Weights of a small transformer language model: 2.61M parameters.
Each number is 128 + 32 x the weight over its row's rms, rounded and kept within 0 to 255. Layers, rows and columns count from 0. The size above them is the row's rms in percent of the matrix's.

# layer 7 attention value, 64x128, rms 0.1, rows 21-34, columns 0-127
size [101 104  95  87  91  98  99 100  92 103 103  93  99 103]
[[ 46 105 106 191 138 128 150 157 136 111 131 169 104 139 162 117 198 100 126 192 143 109 184  73 134 188 173 120 158 200 147  75 135 109 131 151 117 174 103 136 109 163 132 125 139  99 179  50  77 135  75 115 134 120 129 130 108  95  92 122 183 167  69 108 119 128  72 123 118 124  81  80 132 132 139 140 153 119 133  97 131  73 114 112 123 113 120 138  90 133 134 156 123  94 101 134 117 111 155  89 127 167 136 149 148 125 119 133 116 114  95 178 142  73 186 144 103 187 134 198 166 134 157 146  82  83 152 115]
 [129 107 163 106 139 111 174 118  96 155 133 107 165 143 109 152 139 135  83 125 173 121 156 111 155 156 138 139 183 107 120 123 109 197  96 182 160 154  86 124 147 113 104 181 138 167  71 102 126 177 140 146 137 109 109 111 135 194 172  70 132 101 157 158 120 115 108 151  87 116 123 135 106 136  77 102 115 125 106 184 179 107 146  86 128 177 157 120 106 146 122  62 113 105 129 135 167 134 158 160  90 121  97 101 125 129 203  53 149 101  76 121  54 158  86  80 129  91 135 179 119 155  43  98 157 142 149 104]
 [ 93 153 119 123 134  93 127  81 170 105 156 135 162  77 114 183 156  91  93 162 134 119 104 176 140 113 160 153  80  98 112  98  83 141 161  47  75  85 104 125 139 122 112 116  98 184 109 131  94 166 106 120  89  89  52 142 112  83 146  93 140 115 114  96 105 130 147 159 116 118 170 134 171 160 153 142 115  97 133  99 154 111 142 214 126 152  97 132 135 170 191  86 118 100 186 132  93 164 100  92 145 136 115 115  79 122 107  88 126 129 107 132  67 113 211 179 149 129 159  89 172 116 111 108 141 165 107 163]
 [146 104  91 128 175  61  93 151 112 113 126 151 161 157 115 140 130 106 130 143 153 154 119  49  77 172  87 112 188  61 107 149 138 176  69 103 139 108 142 145  79  99 135 129 154 128 157 145 159 100 114 150  99 183 112  91 153 106 123  73  63 102 106 136 146 153 102 113 179 154 148 137  77  80 179 136  81 117  83 113 105 182  95  74 109  91 163  98 151 150 161  86 108 188 153  88 134  88 145 137 132 132 126 194 150 128 130 116 152  93 147 139  85 135 129 162 121  91 106 130 162  86 166 127 166 116 153  69]
 [124  74 186 178 144 112 104  84 120 152 104 104 163 117 152  92 119 118 118 109  81  75 108  94  90  86 130  85 157 158 116 133 139 128 156 129 147 161 143 104 101 138 131 181  99 181 123 165  88 151 149 133  83  95 130  94  67 165 165  76  99 126 125 132 120 158 164 124 188  96 135 148 119  99  90  67 140 198 187 156 109 131 153 136 153  94 150 132 123 200 143 194 201 101 172 126 164 138 153 134 157 166 148  82 118 183 120 139 115 163 108 179 170 131 142 132 158 135 150  95  96 116 144 177  65 133 112 126]
 [171 179 182 151  82 109 133  92 119 101 120 144 114 145 153 132 179 136  60  79 144 100  66 177 103 126  92 116 101 107  72 110 150 169 141 160  87  83 169 154 118 127 161 154 185  62 152 133 116  80 163 111 145 114 157 128 154 171 104 132 140 121 139 158 101 108  64 154 149 186 107 123 180 211 110 124 172 123 142 126 123 133 119 130 165  50 105 139 144  68 159  88 135 142 167 158 154 113 140 141 165  92  94  80 171  76 103 149 119  93 137 128 103 117 122 137 159 122 136 136 128 181 159  85 119 177 120 105]
 [144  94 135 115 142 126 117 127 135  88 126 190 155 116 155 121 116 101 149 125 121 106 178 152 151 116 169 170 165 205 113 143 149 110  54  97 108 117 150 143 123 151 142 155 109 134 102 128 127 110 179 145 165  95  61 145 136  90 157 154  84  97 159 124 150  93 145 145  90 115 163 109 196 127 121 116 169 169  95 160 123 202 107 127 152 189  99 150 120 191 120 187 154 155 103 127 161  90 129 117 119  97  89 152  67 146  92 115 185 118 116 117 205  95 183 140 173 184 152 142  91  86  65 125 128 149 117  92]
 [127  63 131 130 105 116 132 126  86 140 104 151 118 106 145 122 175 152  93 201 147 103 144 169 165 145 129 105 108 180 122 142 117 127  78 161 159 118 155 193  80 139 111 139 178  88 108 133  77 156 142 110 123 138 112 150 151 104  81 128  78 115 135 121  93 121 167 170 144 135 123 160 149 163 190 100 137  85 176 175  87 100 101 114 161 114 110 123 143 110 138 156 102 140 117 134 129  78  97  82 110 157 118 141 108  88 203 164 189 140 126  75 149 105 146 110 232 127 122  60 104 135 167 123 210  98 142 146]
 [104 113 171 164  97  76 140 164 187  92 138 118 148 153 132 106 145 136 140 111 144 125 123 150 109 115  80 163 145  69 119 152 159  92 146  91 134 135 104 132 181 158 140  87 139  94 141 103 139 103 114 121  98 176 168 130  92 118 179 166  41 181 115 109 153 127 155 111 112 177  86 188 133 164 169  77  79  99 124 141 184 134 153  99 103 138 165  96 124 133  92 151  74 111 113 110 167 139  86 116 146 163 128 154 120 168  33 145 159 142 157 145 139  65  88 147 154  87  93 102 165  57 174 137 141 131 129  98]
 [141 102 131 145 211 108 107 118 147 101 137  67 125 148 148  73 169 104 162 206 149  72 171 148  61 118 170  97  86 120 124 148 105 153 118  68 121  79  56  74 152 163 132 102 122 129 126 113 168 153 133 105 157 123 123 122  93 119 107 142 113 147 130 115 156 157  78 132 122 164 144 117 136 147 111 137 107 157  82 111  80  84 132  90 157  82 107 102 118 131 141 115  98 195 130  96 179 105 183 147 126  80 100 136  73 151 160 189 148 118 120  63 117 126  86 119  40 165 143 127 124 140 129 134 113 143 167 160]
 [ 92 100 137  96 105 166 109 152 139 157  82 103 156 151  97 169 103 133 132 142 135  44 192 130 140 107  83 154 111 179  87 108 139 101 142  97 155 105 122 102 153 162 104  97  76 103 121 118 156  53 143 108 172 131 119 114  98 103 147 110 211 143 135 122  92 142 124 152 168  87 123 133 103 208 121 122 153 113 128  47 146 121 134 159 146 126  84 144 173  94 195 169 138 133 120 153 177 118  86 162 129  89 168 176 110  66 144 136 152 174 141 130 159 180 138 158 160  76  76 108 151 135 135 157 135 168 115 145]
 [ 90 138 127 147 137 140  86 166 141  92 136 137  92 109 152 123 166 133 101  86 157 131  96 129 123 169 106 175  81 140 143  95  99 105 116 166  90 109 189 135 117  96 155  83 129 127  38  89 138 186  80  97 162 177 115 136 102 102 112 133 111 161 118 167  90 103 196  80  89 147  83 122 166 194 182 138  97 165 107  78  99 123 119 116 118 149 112 153 137 133  70 116 164 138 171 143 133 145 126 115 131 147 158  51  27 143  76 139  84 122 171 112 170 134 156  93 146 112 117 154 122  86 125 126 124 148 135  89]
 [172 187 174 125 105 129 158 100 117 114 130 132 103 143 136  98 136 116 133 133 168 100 111 147 163 185 144 163  95 152 136 133 151 138 127  96 142 133 101 159 123 142 129 104 107 107 157 164 103 115 133 133  91 175  98 119 183 156  57  88   3  58 128 136 121 162 211 122  81 136 124 151  85  97 139 165 124 137 119  42  93 178 138 121 114 105 144 161 149 164 211 109 132 142 121 140 149  93 101  70 144  97 125 118 140 144 152 136 127 170 173 134 116 121  82  91  87 135 123 189 154 172 158 136 114 123  93 113]
 [150  96  65 149 188 134 142  77 104 201  98 111  98 111 135 116 131 155 141  98 172 104 131 139 116 154 126 111 134 116 123 155 124  97 174 164 115 141 116 126  70  56  77  73 100 145  93 107 142 157 121 122 129 141  67 142 123  66 125 134 122 148 146 149 147 128 135  93 156 170 140 153 163 185 118 111 120 162 158 115 117 107 159 153 124 135 179 120  71 146  63 197 128  99 192 121  77 126 183 189 131 108 110 173 120 161 145 121  94 145 124 145 132 129 115 128 183 123 132 147 117 105 201  43 189 145 100 118]]
# layer 7 attention output (transposed), 192x128, rms 0.0991, rows 21-34,85-97,149-161, columns 0-127
size [ 98  98 100  82 100  72  95  97  87  94 101  77  96 102 123  89 116  83 104  85 111 113 108 138 111  93 117 107 104  89  88  78 116  85  98  83  93 103  86  83]
[[ 82 159 149 168 125 176 150 115  75 106  90 127 123 122 118  69 126 133 134 188 115 139 125 125 166 123 147 124 151 125  86  82 172 110 148 108 100 117  88  89 115  90 151 152 149  97 168  90  93 119  53 137 108 166 121  97 133 114  86 131 192 176  40 124  68 132  90 144 127 145 141 159 103 131 101 130 154 112 118 114 108 121 122 178  88 110 142  98  81 124 129 197 149 110  90 145 138 107 147 152 132 157 140 174 169 149  83 131 119  48 118 154 136  70 101 121  98 133 153 194  93 165 132 148  80 211 153 112]
 [125 139 148 115 162 118 170 108  84 161  88 105 133 109 141 129 115  87 127 140 188  89 143 150 192 159 110 135 175 103 106  91 103 177 127 156 136 112 121 103 137 165 150 130 118 121  74 115 157 174 177 224 164  89 123 179 153 158 150  70 130 141 187 163 148 135 100 160  92 138   0 200 125 150 164 132 119 114 128 130 136 141 171 147  83 153 107 136  13 145 129  93 110 118 103 123 161  88 159 136 122 101 120 111 133 137 153 149 157 117  89 126 132 140 131 104 117 128 161 129 138 155 120 141 129 145  99 102]
 [ 96 148 177 144 108  98 132 101 163 122 139 137 137 121 142 164 192 127  75  78 118 116  97 138 106  98 143 118  90 159 100 100 109 146 139 100 122 163 107  97 170 155 138  90  72 182 104 131 127 173 165  78 132 118 100 160 128 135 136 105 141  91 121  51 100 122 158 129  92  93 196 129 121 178 124 183  91  95 134 104 145  90  81 101 126 103 109 150 242 148 159  72 169 172 154 192 124 118 125 125 171 111 141  60 111 137  79  69 128 157 102  98 119 149  94 160 146 112 149 130 117  90 176 121 130 113 115 157]
 [157 142 102 161 109 163 137 219  81  72 108 199 107 105 158 151 129 129 132  95 118 141 137  78 145 155  94 136 228  85  76 168 155 146  91 122  87 147 114 127 144 135 123 131 155  69 154 114 137 168 114 211 108 126 164 133 109 116 168  66  86 120 141 144 139 209 173 181 111 192 111 123 132  65 140 119 117 145 161 114 156 104 117 116 115 113 132 152 143 150  90 111 113 130 155 118 148 110 151 111 137 148 142 117 129 160 132 167 115 123 183  75 149 144 172 157 160  98  83  93 133 126 122 146 178 132 121  70]
 [154 147 174 167 134  68 146 116 111 125 176 103 109  80 103 102  83 157  91  92 119 130 106  94  83 184 136 137 132 118 136 111 106 115 172 145 184 110 176 110  75 132 124 159 118 130 193 107 112 118 144 145  27 114 119  76 100 155 180 125 130 155 107 143  91  92  77 108 107 120  69 101 144 102  79 113 153 174  85 151 109 136  78 144 156 141 135  79  96 149 155 119 164  86 141 119 180 147 149 142 103 139 150  86 109 123 116 221 155 157  84 182 103 128 148 101 141 155 148 157 174  98 124  87  90 163 131 131]
 [145 157 164 159 106 102  87 154 174 114 125 130 126 151 171 131 140 143 117 124 135 109 108 143 148 187 117  98  83 108 140 105 157 111 132 118 138  85 139  99  97 182 161 143 133 130 125 163 163  81 169  65 235 124  91  98 130 128 114 144 152  82 169 199 107  55 111  94 148 173 212 157 143 165 118 135 119 154  72 154 112 124 131 118 147  73  95 112 174 119 151 164 121 153 122 104 137 167 109 114 134  95 136  56 126 163 131 144 110  84 102 171  76 117 112 172 111 143  96 155 215 115 150 132 113 166 140 142]
 [176 103 127 138 122 123 191  84 176  79 108 123 184 148 140 136 157  98 147 137  93  79  78 111 165  73 173 153 126 178 103 130 119  75  75 122  95 117 151 108 110 127 133 121  87 167  97 121 143 133 158 131 120 147  58 164 115 131 120 113  96 108 157 142 104 126 128 144 126 133 127  82 157 154 116  81 192 123 113 172 142 208 119  73 182 216 100 156 128 185 111 112 112  79 126 153 116 145  87 124 181  99 118 181  67 155  79 148 144  94 151 135 118 140 151  99 143  98 180  98 108 126 101 129  95  94 163 106]
 [149 133 125  75 125 109 164 166 112 183 136 165 113 131 138 135 131 161 111 131 107 117 145 126 144 176 126 137  67 137 166 135 149 128 116 133 198 141 182 144  54 154 199  87 145  43  70 148 129  96 143  81 149 173  86 123 164 120 120  77 117  57 117 160 105  87 152 169 121 128 145 133 162 164 130  88 100 116 125 137 112 119 103 130 179 109  88 128 163 113 115 124 117  53 168  83 150 162 112 100 104 178  88 161  76 130 123 171 162 123  82  96 128 139 153 133 144 158  76 113 147 108 168 183 186 145 136 157]
 [ 69  87 176 151  27  66 150 184 108 127 129 148 132 154 106 123 174 123 148 113 105 118  65 120 160  92 106 130 134 108 146 166  90  69 136 118 101 137  85 167 156 106 106 148 123 162  68 117 106 130 127 125 149 130 171  53  93 132 130 164  67 123 102 137  61 144 147 144  97 157 128 157 137 162 133 108 128 172 151 168 160 149 190 178 137 144 161 131 160 147 141  98 105 112 155 135 186 108 113 133  93 182 110 187 109 140  87 100 141 131 155 138 119 130  57 162 179 106  96 103 157  69 143 127 123 131 134 153]
 [ 92 124 105 109 173 109 122 114 157 144 139  73 117 155  86  95 153 160 145 168 153 118 138  93  92  61 143 151 105 105 101 192 112 133 141  89 110 110  97  83 179 153 122  76 167 153 147 122 101 150 105  83 114 124 149  84 135 125 133 142  88 157 133 107 127 159 112  42 118 157 153 125 178 103  72  89 130  91  60 128 111  54 142 117 117  89 143 119  79  58 104 129  90 189 145 144 150  54 167 180 104  95 155 140 101 115 143 120 110 146 137  87 159 107  77  77 128 124 157 126 124 120 163 167  79 127 129  84]
 [140 117 123 116 130 120  75 198  81 127 117  80 127 167 106 116  98 142 108 159 104 112 127 160 145 122  86 128  79 133 151 105 129 122 116 108 167 102 110 142 148 103 131 142 131 136 127  73 144  84 158 131 180 157 100 191 153 125 141  87 161  94 160  83 108 131 110 121 157 100 204 154  88 146 139  99 153 158 109  83 111 122  87 175 124 130 102 114 213 116 197 155 140 137 120 123 124 181  69 139  95 130 128 123 158  88 167 143 159 199 118 146  95 143 133 128 122 100  83 132 181 140 145 194  91 173  64 216]
 [126 171 112 120  92 135 122 149 172 113 146 135 118 105 137 148 102 132 117 109 127 107  75 117 136 145 110 132  49 109 121 108  77 120 101 109  75  92 176 120 106  90 125  66  93 137 111 117 111 159 112   0 152 110 119  56 108 119  87 155 140 166 118 190 112  94 167 109 135 116 199  66 125 172 108 107  97 174 112 138 131 138 136  84 130 137  73 115 197 100 122 158 188 168 167 126 117 120 115  99 106 163 144  93  61 123 122 101 137  98 145 107 117 135 138  88 119 162 146 120 130  94 166 167 145 151 149 109]
 [137 151 151 141  98 143 110  85 126  49 170 182 177 162 151 147 116 134 110 154 144 141 106 161 108 171 185 121 131 115 162 170 139 116 102  98 105 111 150 160 114 182 129  99  80  82 176 167 143 107  97 121  78 169 120 140 177 166 134  95  66  72 178 114 127 108 133 155  83 139 151 115 145  65 136 209 134 131 159 107 133 165 112  82 112  95 132  62 150 136 107 116 164 146 149  78 130 103 135  74 134  50 135 100 122 142 116 119  76 151 150 119 112 119 144 124  82 157  92 164 155 134 121 139 162 115  43 140]
 [166 184 103 131 164 143 134  64  96 176 172 128 114  95 114 118 185 140 148 121 161  73 120  71  67 155 104 154 138 108 108 173  90 134 143 154 179 127 149  93  78  87 104  99 108 150 150 117 139 182 169 192 115 145 110 149 101  66 120 132 133 132 133 161 141 169 129 124 132 127 124 154 127 164 108  52 174 103 137 115  95 110 167 119 123 185 171 122 133  94 103 140  67  73 149 145 103 131 115 185  90 158 102 155  69 145 133 134  99 129 114 171  99 180 156 145 136 167 198 138  74 156 155 104 164 108 120 155]
 [114 146 107 125 159 128 180 157 153 143 110 181 137 117 138 126 119 103 124 141 159 149 132 117 110 162 156 121 172 121 160 142 143 125 142 113  67 102 136 147 148 135 147  95 122  41 188 107 149 155  93  54 123 162 126 108 150 109  70  88 176  97  86  97 111  93  85 137 130 121 220  34 184 130  94  79 144 130 164 141 119  96  84 145 100  88 133  99 184 139 157 177 116 110  61 138 103  72 141 115 122 193 149 145 114 135 115 111 121 101 144 138 113  81 144 119 115 144 128 211  85 144 170 109 135 134 123 150]
 [120  92 149  73 128  89 111  88 123 154 130 122 142 148 134 125 147  99 123 125 160 106 119 177 183 123 122 141 165  96 132  68 131 154 119 187 154  99 131 135 126  99 107 154 102 111  74 132 138 172 153 201 153  86 122 220 100 149 154  60 132 119 155 147 138 109 114 179  96 128  44 187 104 148 111 102 134 147 101 154 142 139 150 117  96 182 121 112  60 146  84  41 145 126 122 109 199 109 170 150  85 128 105  94 141 154 147 125 170 135 169 141 145 164 136  68  93 155 164 152 107 127 129  98 167 122  83 130]
 [119 167 170 150 166 109 146  87 171  99  85 142 104 116 116 212 121 132  60 113 117 127 107 127 131 127 134 127 113 136  56 122 117 170 115  88 110 176 137 110 119 124 109 106 113 188  82 135 110 173 115  60  70 126 101 110 132 112 150 106 166 142 120  63  84 144 142 152 104 105 167 170 160 153 135 158 146  85  96 112 118 132  32 107  87 159 123  95 140 137 162 111 106 157 184 117  81 121 143 124 142 103 154  89  81 119 122  69 121 104  71  93  59 131 194 156 131 114  97 161 120 103 137 137 160 168 115 173]
 [145  97  95 141 119 131 118 202  99  94 147 161 102 111 128 131 151 118 148 147 127 108 173  82 138 177  68 137 206 142  87 118 150 131 121 111 131 114  99 114 118 132 178 137 151 103 119 138 137 182 121 253 151 129 133 175 129  95 116 100  96 107  95  93 151 182 162 148 110 195  51 152  90  93 147 177  93 109 143  81 145 120 109 119  85 100 146 164  96 118 133 109 137 154 154 130 132 114 164 154 169 164 145 157 166 190 114 113 155  72 122 123  94 149 119 175 183 109 136 118 163  95 113 118 127 137  92  66]
 [ 84 110 188 133 136 121 159  98 100 143 174  94 179 122 148  61 108 149 166  92 100 110 128 114 133 112 126 104 144 158 145 135 138 140 150 134 143 138 136 102 149 162 138 170  89 144 121 110  95 115 126  95  46 106  72  83 107 174 209  88  82 118 127 115 115 118 149 129 125 124 137  91 143 129  71  56 177 194 131 128 114 142 145 183 177  95 155 103 168 159  87 145 206  94 155 136 143 136 183 120  97 141 143  86 123 125 120 170 152 153 104 154  66 130 104 145 142 116 152  99 138  97 114  58  75 190 140 138]
 [157 163 138 185  74  99 123 129 153 130 121 178 135 173 118 129 153 168  80  98 187 128 112 106 123 119 112 110  96 119  90  94 152 161 121 155 128  59 181 152  85 159 145 131 121 130 150 149 147  82 156 110 171 122 116  87 160 139 122 132 177  95 108 174 140 109 103 101 177 165 187 156 136 212 162 167 137 103  95 143 112 127 143 110 171  63 123 113 204  98 176 134  73 131 121 162  86 165 138 149 131 105 115  77 156  65 145 111 124 114 109 214 104 122 143 159 117  94 112 147 190 156  94 103 126 138 144 142]
 [168 157  91 120 191 189 139 114 174  70 153 121 163 158 165 110 131  28 150 136 106 127 144 135 175 106 169 148 149 178 102 192 208  88  53  59 117 123  94 109 109 138 141 184 109 159  67 136 122 142 159 136  79 127 120 126 127 125 158 164  97 104 159 152 122  95 132 165 112 127  74 126 147 130 167  92 169 156  56 166 104 167 104 112 156 163 109 152 115 157 107 132 148 130 131 117 166 109 111 120 136  99  86 148  81 180 129 113 161 134 187 129 129  82 111 160 138 126 121 131 144 130 110 142 138 123 175 120]
 [141 123 119 150 144 141 163 150 132 192 114 184 113  72 140 132 161 137  80 156 103 115 133 137 154 145 173 149 117 161 148 165 153  99 129 151 133 115 125 147  86 105 119 120 185  99 108 166 131 142 161 148  83 145 136 155 112 129  79 123 101  68 132 146 109 107 147 159 124  96  39 159 141 188 138 112 107  53 114 141  84 151 119 114 158  90  67 128  74 167 130 163  80 145 151 129 130 114 122 115  88 188  98 158  89 101 165 155 208 131  88 101 211 101 117 150 197 160  96 128 132 133 141 162 180 115  77 127]
 [102 100 181 180  27  62 140 193 120  62 114 104 100 156 128 117 124 117 127 136 156 111 110 117 115 124 105 183 136 105  88 129 130 131 150  91 133 100 106 173 152 143 110 101 104 118 132 109 141 137 107 115 147 157 187  82 138 182 155 151  85 169 116  89  94 147 169 163  91 174 212 159 149 146 141 115  74 115 144 152 139 160 128 121 151 166 168 140 154 116 116 109 104 107 138 126 146 145 104 114  51 138 113 172 118 132  79 110  94 132  92 156  82 108  86 156 134  87 110 102 191  60 149 158 132 185 130 110]
 [112 135 126 107 169 109 112 143 135 129 135 103 127 140 108  95 158 173 127 160 138  88 105 112 122 120 107 115 106 144 116 128 178 142 108  87 122 130  71 145 146 167 152 121 121 107 167 112 125 137 137 156 113 113 147 121 189 106 150 108 123 136 158 134 136 152  87 118 123 157   0 218 156 135 117 134 146  98 123 117  88 125 129 128 152  88  94 146   0 101 140 103  81 172 132 138 161  78 172 134 153  94 135 145  87 131 118 142 142  97  96  93 148 123 122 100  80 128 153 179 139 123 121 168 127 177 115 146]
 [165 157 131 106 133 158 115 145 124 102 117 116 139 133 129 146 131 170 153 131 117  86 138 143 131  90  82 122 124 131 107 141  97  76 134  91 127  64 130 115 162 150 158  98 118 128 154 117 164  92 165  48 128 107 104 107 161 118 157 108 144 151 106 109 104 155 157 146 135  73 255  94 127 148 128 106 157 120 125 108 105 141 129 155 135 114  86  97 255  80 197 132 128 146  99 125 130 161 106 162  71  93 126 149 103  85 142 101 142 166 154 131 130 160 143 106 153  88 111 106 123 121 113 198 143 187  97 161]
 [ 96 134 133 155  91 115 112 163 150  97 136 136 129 129 133 133 104 131  95 108 148 176  96 117 127 139 142 144  86 114 147 120 147 131  96 122 111 106 178 101 112  98 120 105 103 132 116  96 134 129  69   6 140 147 138  78 105 141 105 143 148 152 103 175 150 125 148 122  98 153 255  75 147 176 145 107  98 151  97 101 122 160 139  65 141 152 121 120 242  94 109 146 171 144 171 122 105 168  92 108 100 146 130  73  60 120 116  99 103 136 167 125 121 126 150  84  99 122 107 147 122  72 144 145 126 152 167 102]
 [132 149 118 134 120 188 180 117 114  71 214 149 128 127  99  93 125 139 125 156 104  97 139 124 129 188 147 166 103 146 177 130 141 130 147  92 142 149  84 130 135 154 146  91  89  79 172 134 133 102 156  63 111 154  95 130 162 144 107  85  51  66 144 135 142 174 185 143  74 120 161  78 151 127 130 166  74 132 142  91 159 146 183 126  90  95 181 146 226 159 135 171 108 108 135 154 130 113 104 133 153 130 122  98 145 184 120  89 123 174 201 154 138 119  96 116 112 164 139 141 153 142 126  97 113 132  97 113]
 [143 108 134 131 147 156 127  94 151 210 121 124 169  89 104 156 132 136 123 147 179 111 111 166 143 133 162 166 125 128  85  86 171 151 120 106 153  70 128 130 133 135 155  77 110 174  93 141 113 129 127 197 160 115 146  85  93 159 118 136 124 160 135 120 121 130 123 107 117  99  78 156 125 152 173 150 134 103 131 127  99 165 172 118  88 186 102  83   0 119 179 111 132 169  78 152 184 115 157 161 106  86 133 149 155 107 103  98 126  96  50 140 119 186 109 112 155 103 120 105  57 158 142 125 160 105 136 159]
 [134 113 108 134 118 125 119 130 133 119 131 147  70 141 191 137 144  95 135 117 135 132  93 139 165 141 131 155 164  92 119  81 137 150 142 158 140 132 111 177 126 135 120 120 164 104 144 120 125 145 108 206 101 137 124 194 146 127 119 113 119 144 128 123 137 101 153 122 121 179   0 155 145 107 151 183 113  91 171 132 130 149  77 123  84 122 129 146   0 126 121  98 140 108 127  98  92  88 192 111 137  95 125 133 148 130 133 184 134 114 102 106 162  94 126 156 113 167 141 120 113  92 120 163 143 103 155 135]
 [108  55 133  87 149 144  91  73 148 149 178 112 169 108 109 132 148 116 133  84  90 138  78 137 104 155 171 119 136 174 153 124 148 153 150 141 123  99 127 153 123 118  96  88 181 107 121 166 131 121 144 170 128 134 142 126 129 159 111 135 148 120 105  92  72  60 134 138 153  56 140  92 121 178 107 176  97 133 162 119 140 143  83  87  88  94  92 137 134  97 102 104 192 181 104 144  99  61 200 168 138  75 164 177 159 104 159 133 152 116  88  93 108 118  88 163 145  68 144 107  91 181 164 138  85  82 129 112]
 [120 213 143 120  98 129 120 168 165 109 122 111  86 143 157 121  93 174  65 116  97 108 134 112 141 114 110  99 125  61 154  98 111 152 141 161 166 107 145 184 175 129  73 128 139 143 151  81 120 153 117 161 118 132  72 159 145  77 139 140 127 104 200 172 158 157 145 119 148 162  78 124 174 119 127 108 136  64 104 175 140 147 130 156 151 159 114 158  15 111 135 167 116  67 144 132 124 157 119 102 159 138 151  82 105 151 128 212 137 174 168 143 150  98 129  59 119 126 140 139 160  98 126 132 150  98 100 142]
 [134 173 108 129 199 115 111 181 149 135 169 172  62 123 129 109 130  75 118 173 140 133 181 130 129 176 110 146 146  99 114 151 178 167 158 143 154 141 170 148 164 123 112 113 155  99 157 149 157 141 146 154 126 162  83 186 190  91 128 181 154 135 178  88 132 119 132 121 184 161  96 119 103  53 118 118 133  77 114  49 136 127  88 140  95 107 110 139  50  63  95 139 109 125 103 120 149  97 120 104 126  84 144  71 134 166 126 158 159 163 103 128 135 132 144 145 202 118 125 129 151 129 134 161 162 131  85  69]
 [112 156 109 121 144 168 134 114 116  83 153 147 115 124 102 120 142 151 161 121 132 158 135 110 101 107 150 106 177 148 159 122  65  62 122 115 154 138  87  75 142  83 116 113 100 152 153 149 166 144 118  32  83 137 154  65 149 135 135 114 105 158  80 102 133 145 172 160 108 116 233  45  90 132 118 104 120 116 130 141 115 127 126 123 118 124 167 121 255 109 129 135 132 124 175 138 111 137 120 156 137 175 136 116 122 160 161 118 162 164 170 110 135 150 107 178 118 119 126 135 132 136 119 109 136 139 112 126]
 [115  93  80 137 175 141 137  76 107 180 125 105 160  78  74 141 167 119 132 141 181 133 105 159  96 170 132 107  97 116 113  85 147 138 148 104 132 116 153 112 119 121 124 112 109 164 133 172 129 130 161 198 114  95 154 201  75 141 104 120 152 180 131 122 167 142  61  79 151  70 106 145 110 139 180 162 108 133 153  97  72 101 131  87  98 133  88 140  59 108 105 116  94 195  84  96 122 123  90 133 112  85 122 105 129 110 135 113  87  96  55 188 102 160 142  95 146 118  51 124 128 180 139 134 101 143 151 154]
 [149 164 124 123 160 171 171 130 144 120 176 130 139  88 109  92 134 132 195 179 150 138 104 110 141 158 102  91 183 132 158  81 100 101 203  89 120 165  88 117 129 107 149 162  74 147 156  94 133 146 133 160 112 161  74 171 126 135 176 142 133 117 150 115 157 147 103 116 108 110  75   7 145 138 134  61 147 149 133 108 119 124 183 126 140 139 145 193  85 109 142 179  87  82 155 117 153 143 162 161 137 155 120  82 142 184  95 106 141 126 101 182 116 173 150 132 105 122  94  85 101 146 107 155 101 179 147 122]
 [116 101 150  81  81 142 168 111  74 135  90 117 168 143 121 101  99 162 104 125 139 135 107 123 151  84 120 139  58 144 164 159  93 118  93 156  88 155 113  82  77 129 147 153 135 123 112 102  96 107 127  72 156 130 158  66  71 129 112 161 121 127  84 157 134 131 148 114 124 142 121 109 120 188 111  90 158 166  80 169 149 120 166 184 160 169 125 162 218 138 117 143 112 125 152 172  83 160  93 152 100 238 107 192 114  77 132 106 134 162 176 104 160 151 148 114 115 173 168 109 131 127 122  84 110 127 139 163]
 [143 170 129 126  59 147 137 198 123  96 116 164 133 135 164 113 109 149 109 109 146 176 169 121 175 129  80 149 159 112 155 124 111  81 119 133 107  98 133 111 134 125 117 155  83 121 125  83 116 101 116  67 168 157 101  85 106  98 154  76 123  97 149 169 136 141 147 148 102 118 245  69 123  89 120  88 137 129 149 195 176 120 171 141 142 149 137 114 168 141 132 162  81  74 124 106 101 109 117  92  76 129 120 103 114  84  99 125 170 171 175 163 126 116 127  96 144 175 175 104 179  87 148 124 157  54 114 148]
 [142 188 101 218 196 121 141 100 128 124 156 157 115  86 127 154 132 147 133 165 242 152 164  77 115 147 171 138 133  92 175 121 139 123 157 160 160 164 147  62 126 190 130 150  91 154 149 148 150 126 122 100 114 124 142 150 143  81 154 155 109 138 201 132 185 161 104 103 134 141 135  77 150  94 147  36 179 154 110  96 103  88 185 101 122 136 118 122 153 125 135 160 110 128 104  81 153 188 139  95 147 143 112 104 104 170  72 120 149  94 148 135  98 142 144  96 144 164 119 151 128 136 148 108 115 122 134 149]
 [162 156 144 108  92 148 148 123 109 139 164 150 166 142  89 124 136 135 132 113 128 165 123 125 130 109 129 115 132 131 133 129  81  90 107 106 108 130  95  60 123  84 134 136 110 129 124 142 161 102 142  47 142 125 148  56  92 129 121 125 112 131  89 147 119 183 146 148 117 113 196  91 108 181 152  90 147 131 131 128 125 125 177 122 145 126 175  86 255 168 124 107 115 121 142 158  95 136 106 131 102 169  98 165 145  73 153  68 127 116 155 124 112 120 142 179 122 128 141 159 129 164 106 118 115 126 121 178]
 [101 184 115 118 119  93 150 203 167  97 162 150  76 135 177 136 116 179  99 117 104 175 152 129 128 141  98 101 152  79 148 111  76  96 115 115 135 129 101 125 185 122  60 136 127 134 162 129 125 110  97 100 117 152 101 153 154  88 207 158 147 130 123 129  88 165 130 141 130 135 221 131 115  94 101 103 122 122 117 142 127  86  82  83 184 124 179 122 187  99  96  93 108  43 191 143 115 156 122 104  92 144 155  88 151 163 165 113 153 145 214  95 125 127 172 110 149 134  92 114 141 122  93 138 152 116 137 120]]